config.toml
num_hidden_layers = 10
hidden_size = 64
num_attention_heads = 4
num_key_value_heads = 1
head_dim = 32
intermediate_size = 128
vocab_size = 1754
hidden_act = "swiglu"
norm = "rmsnorm"
norm_place = "pre"
norm_eps = 1e-06
positions = "learned+rope"
rope_theta = 10000.0
rope_fraction = 1.0
qk_norm = false
attn_scale = 0.177
bias = "none"
tie_word_embeddings = false
parallel_block = true
init = "uniform"
init_std_qkv = 0.0573
init_std_o = 0.00905
init_std_up = 0.0573
init_std_down = 0.00905
optimizer = "muon_variant"
learning_rate = 0.00829
lr_mult_down = 1.5
beta1 = 0.9
lr_head = 0.0114
max_grad_norm = 1.0
warmup_steps = 200
schedule = "cos"
final_lr_fraction = 0.1
batch_tokens = 16384
max_seq_len = 2048
doc_mask = true
train_tokens = 126800000
max_steps = 7740
dataset = "wikipedia_en"
Each number is 128 + 24 x the weight over its row's rms, rounded and kept within 0 to 255. Layers, rows and columns count from 0. Numbers have three digits each. The size before them is the row's rms in percent of the matrix's.

# q: layer 6 attention query, 128x64, rms 0.112, rows 21-31,53-63,85-95,117-127, columns 0-63
# k: layer 6 attention key, 32x64, rms 0.131, rows 21-31, columns 0-63
# v: layer 6 attention value, 32x64, rms 0.127, rows 0-7, columns 0-63
# o: layer 6 attention output (transposed), 128x64, rms 0.08, rows 0-7,32-39,64-70,96-102, columns 0-63
q21 087:157090153120141098157122108081106096116122130140155171152123165132135118134061138110129102114138153165102178137109160110136087100147113131108108125147127141146124078143135117148134097107145125
q53 112:131130117101145140115166160087061136128133104103087073107170142142141150129155112131123093157119129133124167106084146149118120133161108138144125139089151141123156141132108104130166100131156112
q85 106:151092141100146124087114128156134146159128131155140097133148158132102137123122139142187119106151173095134118101121148103167122114121165104161153162117168108176109175102128146119116139114152123
q117 103:152121109121084125121128146089088140133136119111124172132136133164127101130074123149124122157124104184112132167084134121151134114134137123151111138107137178155136133054141156104154139122125150
k21 093:132133092143134105174130151130119154156160088097095091154087104125075123134149132102130109156110125117154129122140129116118176119148085123125133147150137110129146136179147129102168165130112086
q22 095:149129155153092134092115109118147135127150107143161147129108123122145107146075168116107091156122172159136136137097092145133091125091097107146081094118109129106103158141130132136114075117152123
q54 099:146136132138154117134131137139140108161113068148175113127159166104142111116120133089098108121113115161106180111112126178102112141128127147155133113117126130105150139180114089163122124122168166
q86 094:130134153145172118066143110146085092124138114108160095129120122113120123140099171108147142128110142070130143103078124141142110122133143143144081132135107126097152127091141101145071117123123130
q118 113:099140120145133096111140123129132140129120159128138149127120131096127089103098103098146139157098138138129166174099133169149130186098082131120109154135120143097135150116164136162065091120119141
k22 123:119126149164126120082125121157104121172128115128138149110167147112174127132082099112120128110092169132101129110093160137128116115150126155135144135112135133112128153153135105136067072148169100
q23 085:108087122113137125110160125121129111123152105156131138127161143115120114112068090091163160163111177097137122118083133122122101121105072103154136150112111157101136110124101090147108111112149129
q55 107:086209165130125101106147125110104144122114103153161104118117166094163134142170144105123121110088120124135157121131168155143138107106101171151127140108109128109120133098138111166121150113134125
q87 078:125150144147112091094126134141126160152131142122144175142084144161122155148089150125135084117095166144116142113092125157128098096124124184144079125116113160159128116127145132124113112116096083
q119 113:099119124140158143152159090115134112096173104123112126102162142154167116120101114111107118147110161130140120116130133195154100125133123103117082113091158109071137120139157112124105117107111164
k23 107:143112134107114163149140099073119138134097137127129075116111108154108093113171103133168145118142106142114079145146105103146167124093147130113120103113106106132105094172138149128158163119100142
q24 089:132123148144154127142142155123080117123126165083132149124102133138103114153065184162124101146149129122101101106125134099132119097153163135141152105141084106155141131146081167156105117128135134
q56 109:121120092166104119181091105130125134132111127144148081147109139111133134125093133121097151143145081127133138125110090165158142157135117113125102132110106101134140147173072140125095102149167167
q88 105:093144146141171141149139109120135059148113109156108105103127124139120140151155167113132138180153095117114137093131087123121079087120142111148107144130114146111151160126147092113137113110140170
q120 115:126148147139152115102142159160111177127106127137149117111133121102097124132086104179160114121092085149129147134139149123124163148133114119132125115091135075122114125173163148168097181135129112
k24 114:133154109130106126158137115080118155098123166105110101167105147128130175135165116137143092117143083123127081114177120123161148153146138122125173134135151119112112105130162138110137172157094138
q25 095:107111140115080131143095127130123150103148111142128101120111126114101159104161180087155108108095086133139109155145116081093151139109121134130172169138123110128107100110143119120129171165095117
q57 093:163129107094128109158090147142165153114120115090107119128129141120127153121146086110132114122150083144153134120177127118127158152148110176146103112124153112144117124150129113102213150115107135
q89 126:152164154104132142135141114124079136076130165119138101097123148128124107093136134117142125130144109093157117158163136108118149150138134133122120120144133102101116056077153137114118154145069111
q121 111:077117123105097148185104127140133150078168154118156150157102124103128166137136129136140115122149097137154146149144128119128158150100174121118155107168098144125096093132154112145174127127124118
k25 087:145172143167149144153171070123127101139096126153118128159156148140135124101155177114135129065145152141146171126124116152114128113146122155131146129115134147139107148124122118138187092123153144
q26 110:128167149094097121127149164118177112128098141143124104121143134145146145111167122161138148122185095126127145111193096091099142159107120107106108139155142161134143147102107135095131110145151116
q58 124:147161136116101124161133140100115131135111101122125129112111126145100151140139144096145095091139091154093084155122142152121099159116189136095154137127104108072128106091101144094150145096138113
q90 107:115111117144137154127142131137135121142096099179158087149122116114111143096147161132160120093112136135088162140127101094094122111166083096122100142122161162082109147118104109145162159136122151
q122 106:114086125092101103136097111140148112185106135125121093087157171134124137128175132167139135106119127125153105181117110084135156148114107144109124134135092133151117099104138135109172103123113110
k26 095:106129104125184113130102139126112133134145107119121164100102157133137146139092131130135054102136123137137143167133109184123140104110099158178151081098110137127130127129145112117087110095135114
q27 104:131136167126110122120123158164153138106089130090091116116150157126109155108174167130124147109111148119098115152177147131106133115146154176115125148163158126153186110089126108121133158136149116
q59 101:129156138085129133162148129172131135097131131100155098116139134099116156130111169100161118108109129141145172159137116163119148090139089171118143123100101124128126120084110118117184115152112087
q91 096:129164205128090093152146173135142172147135191104135104104121103141106146127129137137134096092107125153147108153146142132151135116115109125151117109149111108145154151128154111154120113087128120
q123 109:124149119124163121131150154138088143130102101114148138156150116105124165166111104108080148112094095158090139127182162125108118128127154169136086124160125090130128115127112119175158127094120128
k27 112:168111129156142109089131109138159140140167149132130154150128171105109097150101116126117105119106147096109169121103118158138076106116150112134117087107096162128163124121107138130117084151166090
q28 105:175106124136110144113113087168173133106147126142156150148140121122116149141173189113126131112170132124137152141100106166137076159139124150135101136095125118120126143108141158093106081133123144
q60 126:101125084112148139155123129165102136113135136148102121152165126131121128121105136123134130139110108119133187129170126124139120146106124162176168073098072143114084099131137098116099165144111125
q92 085:139152155158141114132135142095119101135136101147142157060110149138121096151117137144137148115138091132137133130120110132072136122106086127164138136101080163116100115167167148149122151174104138
q124 098:149098115172131099111113169109141149174109108113117076164097139179094137149097097150120138153113115086083110118110137144150140102125125143148128133117113144120159173095138148127142124158138119
k28 121:125107124124124113184133176067091130127112131111080088133147117134133153132175141141107120133145109140160099120166131059104161124134120137109137136122116126112136111115143128122149180157123143
q29 115:124122115093136147150092131106173132146106134118100091123151111137092165132183135171150119146185094131127102111172102101141157112153161103106134134127169151137120109168122130133121139116131154
q61 127:095128125090155095095128160101132150114117119162099147126161125143126149116170114142100115096128103126127132083143123141132120145139092121141101112103178159150099056102156148121146108141142153
q93 092:118113119135132125175132136096175180116109166139138127109117150153144164115153129125185156148143121125132114144186091104136132137135110129101169111161093108155129119137107164102110166145139123
q125 134:097120126129149155167142154137100087129141108119090122128191107103117127091162127133140190151155118127132170137153156120099136144092125131140110125126178157135131097114151120136138144157088144
k29 115:168136148160131136111160133124132119135125107108151146138150122101151092120088096099129147141107181136117150126079118175112097110145104137138115110119111118117111150122168123175073078143141105
q30 100:161076128128101140156128124128143128134154148124094098159133124135105195129131160171134117136143096113155117137149140097144132130111137115135217156119120157138126124113102133119109150110092152
q62 152:146126120136118097143126108083075110122149182082131096106143177157132132108147180148139093149156100124153124120098126142137129132119152120119106168113151119120155142107142112100106163133126087
q94 090:144120115122103118178166119091149163158135148114135107158163146167151149127138145141112102092119106139092134092141119081077162128157120097089119088135130145128098104132097147122130148121150133
q126 110:105115134164149108166142139138103135100102129067137128111118165129085151114159081092177118160148107157153106143122134127145143115138110137133141117125146118132114118124074159177109132167109118
k30 127:143103126151148162087134098169128069161111152128118161098127138119163075143100151094119130145097147115122159127118131182173099113131128102165125114115126124124120150150146120112093110121141104
q31 093:148112144139130150103165120120074141132157115168137145139127087100119142127129100099100120125085116141097156117101135126184124097167157102143174113132119130113077126154103131149094106105124111
q63 132:125143150134108122097136144169119127099113132138125152167127138106101105159126134138106150080112136127078143166149098102090114156145099151119137087163081085148122150106146138120163104151124094
q95 102:122122146074143099113129135172139179149104099166154109106171151154106136129144107126118088119078147114135142104107131137092122132159103158154110121133131144121157121144120094104152135105177147
q127 090:074106149111162140153155128154113157088139148108158116191140118119143073150101089104134141151121138157109140129126118145132122129107133153095122111119127079164101124128120108151129111096159157
k31 098:129158130120096117181081105126125106100130155110116129168136102144095145126117160105107133144144090157142129136148158133087150144150130143089129103118071171142099094126084129105159134131135132
v0 091:185079089090133121149137140119101132133106136145116109107092141135112100151091095100125124124157162130119109098169138131143145120104165184105140131169111157133175126108149130157137131127113120
o0 108:158113148118119108109147073133113137119078128157136117090073122135109109110154120132111085144152126173144140098113094152152126075146117105116137155122093150142093155136168124096128148137136139
o32 060:147099111110145116131137101124125099105135151106144103146136154099140130165130150112173131135124113100105124151149143062140110100119126107144080187105112104137175140099118142145119119071148146
o64 077:106131100121159119101138128092128077145147132135090065105138114178153096167147139137145133141139120125108129106110178113143133136130122132147104137088152139115097119143157136154073110169124144
o96 096:141140113156120117130098168151134165156110149144194142164119123120131127092142100128106075117138094134134096142141107142081111138088134123121174126151138112127109115109131109101134069097131134
v1 104:116152127159118158109135121166117146141077136132120118108100093117090158117140121161111111092146159118097159153128170125111166129102119164112096078117112107163164106148115098134126149087134139
o1 178:097144107153108135148155100146095101121121136085106097100101119124063122143135168111101116113095108167108140109094137110146125153159139141126128111133092144137177136136168145105091148112128100
o33 073:144098168154130118132134139140158103157123160104143147149114119105130124124142135079168164104140153078139149123098167173118147108090136117147093129120130131132080162084124123091134095112111124
o65 062:113126120124108128124108125105171155111119100143111145148130138101147159090112078136117117165124140136130107104126099116170103121095146099106137151148124117162170161168080171112184134105128125
o97 074:144155115135156113096142151091091121106119124122130136081105156110128105139146141150099134147112106136142186123085109099111165135145145157115187095123141133160165095136123109158096122111120098
v2 090:092150127099167137111126135079127140126139140076114142148121158099117158154152147104134118109069116125134139139140093163164119165108086142112153118134142122095130175156148162111119148104101134
o2 120:128142133123131161161097140103118117122161110124100116120191139132167144168090128127129129153138112102167129140149134128122153172103110147147077086128124114122139130156082152164156115151127082
o34 082:171112109136125089173114153133146128134124141141123113150116120083134113109143176142134133078138143091161137151093121105064107113119125109137140142143179087123105143083153097133115121130131145
o66 097:122122082112119132114130152143132168135131122130094108138176110144082103106145125192136144122151143098131119130120136153108150111119128088137158116099209144078123136114160143121129133146131153
o98 079:164120170158173106140110107126145114129147144148126154156087142125151135079131109129124146171106122087148127134122110133138140175094103174131134114120110148121129119147090114139184161104117093
v3 109:161182119074113148119142113132165123131133095135147143166160117138111168127155130105139122161155133203105117142121119160109141112127142142171113119174149136118136126123109147157094149118139152
o3 158:127143080140098147101137133120104196117106120155146132153156134138142152116149162147112117153107152168154079118146108122181079173111102110126153114143114139122128098133113113144156142137110133
o35 065:113113177112174138159155137152092129132144137109131121093153128150170092149119117142148107136168145107113121141117194136102123110134122112154183146169119103103118131107163147104106140114098125
o67 079:131130143101133152121102145155101136129140102113155103120153126175136152127086125131142080101086144147138165138160124110132128131167133149108164098131128168115117102106103089162121159108164180
o99 084:134118098141115163086145120111117098136075151159135127157126156101101145111148147076087168105131076124140104114150119137149135140129131106062124113102122127144131122133091114098145147116138097
v4 100:101125128143144076136141090137125131125117090183118120125092139128157166146117142109137154130149139113120146129182175152096098139140070126089135162147115131077155138129133134152108110126123111
o4 117:120098101125151134130130085135150118140139160141105143143111101124106162135164108081166130118145132112128103117091084185093092177145132133135089136100127137128095127148160116096167120132132106
o36 090:134143152160131143140085127121166134134108106159121084153083119162122146149144126115087127101087147114105118104115116091161122118111164146105129121149067153174164164130101104127118125123129120
o68 091:105118114147107125113144117102174112102127117132133128125094120114142112126182124125169131164163143112144128149085134152109151129094140094146104160132107140142160143139174156110194098157098112
o100 095:154117152144138153103117103101134117141124140098080124065106139133084148137108123107129112117107104160145152120134112151151132121142141111100086111155123135150137152127089110127128119071199104
v5 095:151113093135120097153093133095144165105145135151143121146139128135121148116148146167137138101178146119116110139081120130146102106125165151160107103108135163103102116110115085155065131113117089
o5 124:143079117116136148071168125142115121131161145181132097144124113141076150127089142104156090131128115154136124145107139169192126147121113136140148110104118128159090139122120096112147122136135109
o37 079:109135151158085123101095147158120148094147101141146141136090122128139126108136107125116130148070154147109162135133104184127180148153145174126160139148146118178122126107085128115152139143124137
o69 105:119154169124157099144133135107114148166135150170126123100157143144135165135128121115100102102094112122139132132118148112154119113116157132138136086150119119103135128121113073108072151060155092
o101 079:142133112115110127121131122159150129064107157083154097120143127139105081130154144156146111137165127147138115091161151106153119129139122140114148144134094126148137136145130171164144119186133187
v6 097:144125126143106139115138061110137126069128123114173108102143090154119124077117102155151146151115121137087137141147128125095156143170136148177120108131134138139148152090108124119138082128108110
o6 120:158140108134152156088140146152146124122107133113151132140077147114059142118119144142106118099095169117146104100117113093117058122159127121134148118155094123114144111090135133110165107128140115
o38 074:147128136122138127118104123115157132096152092157105140125131121109137078114128104156097113160110119149141134077168142113184114118173134129118072135181098139094134096119088125118126127123107148
o70 082:163117159147138137109142118157106132131123137106147126137088131109079115127118148165119124077112158163131115121151122120086143120133119131097126104140068125164142156128157157117153149130061088
o102 082:122106164102128098095133116123135153133112136143128161105113119145129158119080142131103154110135127173137127156128125129101096065126138138118149129124090087119109146146137111116160208145150094
v7 092:121152126137097100119090107121140121120136130092115155136052150147104147104141126085096142146166119108107141150122145160129127104109117106087095149150144152149125141202138129138109122159130135
o7 133:131115132158097126140105085118118159129109121118127103114118141121097134135199118085135124160128093125127133114095098127155133175161140105126049135117132122145138149162140122111130075110128116
o39 114:093150142112127151087129127138110162146118122099129127132150127168122187134093109138119099109121130153118115124157097098146116130141134118084184146155080148111142101125074149138121154132169107